Weights of a small GPT-style language model, trained from scratch on English Wikipedia.
Size: 11 layers, width 832, 13 heads of 64, MLP 2240 SwiGLU, vocabulary 18497, 123M parameters.
Each number is 128 + 32 x the weight over its row's rms, rounded and kept within 0 to 255. Layers, rows and columns count from 0. The size above them is the row's rms in percent of the matrix's.

# layer 2 MLP up, 2240x832, rms 0.022, rows 964-968, columns 416-519
size [102 103  99  97  97]
[[ 97 154 124 157 126 140 163  88 156 151 101 153 143 116  37  89  99 125  84 128 121 183 147 119 130 156 138 196  91 113  54 153 156 112  85 173 129 124 133 101  94 175 150 103 111 114 151 170 187 114 105 142 155 130 120 126 168 118 114 130 131 109 118 123  96 164  97 139 136 120 162 149  91 158  92 120 178 159 130 109 105 155 105 103 124  88 107  51 156  48 100 158  89 167 152 154  97 143 144 127 104 128 147 140]
 [108 172 105  84 114 116  66  82  92 138 171 171 119 119 140 129  90 106 107 168 146 179 140  99 117  47 106 120 115 168 142 137 200 178 164 161  90 116 113 182 122 145 107 217  96  84 103 111  94 122 145 101 149  78 125 131 155 162 135 130 138 162 127 164  91 141 110 185 143 126  74  91  72 139 192  78 111 156 124 164 145  85 136  98 104 105  75 107 157 141 129 115 154 179 117 103 158 155 136 113  81 188 116  80]
 [139  86 109 131 141  86 108 149 198  89 114  87  99 116 181 167  78 221  16 113 124 140  93 166 145 168  96 122 148 161 140  94 102 108 122  99 187 159 124 164  73  60 132 135 106 137 167 174 133 185 113 126 131  85 138  85 152 111 115 121  81 154 105 162 135 115 145 113 132 143 148 158 117 116  91 156 137 148 182  42 145 164 170 112 124 118  38  44 134 138 142 122 147 124 146 107 158 101 168  98 153  92 124 219]
 [101 186 140 150 122  84 136  58 154 121  95 112 136 101 138 139 125 130 183 131 133 158 149 124 126 124  82 143 198 122 139 148 158 173 143 160 113 133 165 133 125 139 192 135 110 149  60  81 133 195 101 119 160 155 103  98 117 121 160  80 143  64 119 162 163 140 140  90 140 181 118 130 133 138 170  70 138 139 194 133 141 173 171 122 133 157 193 113 132 176 129 149  80 154 124 137 134 118 131 133  32 156 136 120]
 [126 162 169 160 127 121 111 132  99 146 185 161 135 174  75 122 174 115 140 142 133 148 136  97 132 110 172 123 163  67 187  98  89 152 172 126 126 139  79 146 173 117  65  89  86  91 154 123 122 154 182 129 160 135  63 111 167 133 129 126 166 131 119 150 160  74 141 171  96 104 117 198 124 147 115 147 187 142 142 157 147 113  88 108 111 139 146 161 193 124 149 124  71 132 122 156 118  85 114 137 169 167  87 129]]
# layer 2 MLP down (transposed), 2240x832, rms 0.0211, rows 964-967, columns 416-519
size [ 98 104 101  98]
[[164 115 157 133 104  88 138 123  98  83 126 107  98 137 182 113 112 114  95 157 101 113 155  75 133 128 158 112  91 144 130  93 131 120 143  76 142 138 139 154 109 145 101 135 127 131  94  90 137  84 185 182 119 145  77 125 142 128 133 184 110 145   0 118 134  87 148 115 157 104 124  72 125 161  89 126 164  84 139 137 152 109 114  97 176 123 159 164 147 215 140 120 131 133  86 132 196 140 105 128 134 172 132  99]
 [120 151 165  56 111 146  89 103 110 159 152 156 130  71 166 138 133  73 104  97 118 138 107 129 168  95 198 177 141 150 105 103  68 148  93 129 158  98 179 121 162  88 154  98 123 130 135 128 182 109 172 134  94 150 118 192  89 161 160 122 149 105  27 102 121 131  80 149 195 144 137  88 158 118 147 127 191 131 115 151  82  79 113 112  88 124 135 144  77 100  88  86 172 137 129 117 124 158  78 171  78  91 108 132]
 [137 106 109 132 154 134 158 121 117  67 104 137 113  79 133 153 178 132  71 171 146 112 129 147 161 137 172 158 143 103 128 105  89 163 109 115 154 112 109 161 127 133 184 144 142 135 147 175 117 111 116 123 167 143 102  82 151 105 158 101 121 162 138 142 125 205 160 131 147 117 140 135 132 103 101 118 143  83 145  87 189 160 143  93 117  62  93 128 165 127 140  88 115  54 157 134 111 130 104 192  97  83 172  81]
 [138 171  90 123 130 127 112 197 160 131  64 155 104 113 142 125 106 168 143 200  93  88 173 124 124  96 123 144  92 153 183 133 117 104 101 132 137 144 166 193 135 141 146  98 144 123 102 126 174 102 163  66 134 121 126 113 216 117 130 106 135 135 149 132 120 130 116 139 107 108 107 125 181 144 137 156  87 114  99 166 136  80 121 124 128 174 126 131 150  87  90 129 184 149 128  88  84 157 121  55 138 118 171 187]]
# layer 2 MLP gate, 2240x832, rms 0.0226, rows 965-968, columns 416-519
size [101  97  99  99]
[[136 133 150  38 142 122 113  65 139 152  69 122 140 108 154 122 143 126 151 175 127 103 138 146 110 119 127 197  80 136  77 141  75 120 123 172 157 106 151 131 145 123 141 129 103 137 104 173 165 133 198 118 124  99 209 181 156  84 138 167 116 156  89  72 108 119 127 192 174 154 102 125 162  95 110 156 171 101 139 139  69 104 127 122 114 167 195 172 118 115 178 157 108 124 172 101  63 186 121 151 100 139 159 157]
 [123 110 118 106 149 105  93 139 141 116 119 131 133 102 120 141 108 160 128 174 101 116  94 135  88 115 119 136 130 115 177 110 100 104 194 114 119  92  95  74 104 179 102 140 104 130 101  94 142 162 129 113 152  61 122 190  85 156 162 128 101  87 155 110 121  96  53 171 185 128 145 108 132 156 148 150 148 140 106 123  69 168 148 133 144 135 130  90 103 132 139 148 127 146 154  94 122 149 109 129  93  98 172 181]
 [ 78 172 126  67 142 126 157  64 151 185 147 103 158  99 119  87 121 123 124 115 161 145  84 140  93 136 128 121 144 116 102 144 152 122  33 156 142 120  74 134 112 120 125  93  97 108 116 154 115 111 100 129  87  87 149 132 113 153 115  73 120 123 128 138 178 110  91 120 131 123  89 172 125 119 150  94 148 151 115 146 122 105 142 115 154  84 172 146 130 111 150 132 126 120  81  88 157 176 109 192 131 132 124 129]
 [172  76 107 202  96 149 155 128 154 174 155  98  86 170 176  46 162  65 125 157 134 134  84  91 164 145 169 118  96  94 150 139  80 136 155 106 166  89 164 166 114 122 112 156 118  79 113 132 107 112 153 109 137 147 158 145 136 103 136 123 104 142 109 136 179  76 107 173 126 177 163 175 110 109 182 109 192 102 150 106  77 108 126 144 114 141 113 163 145 169 165 215 119 145 136 126  99 140  93 169  99 130 114  69]]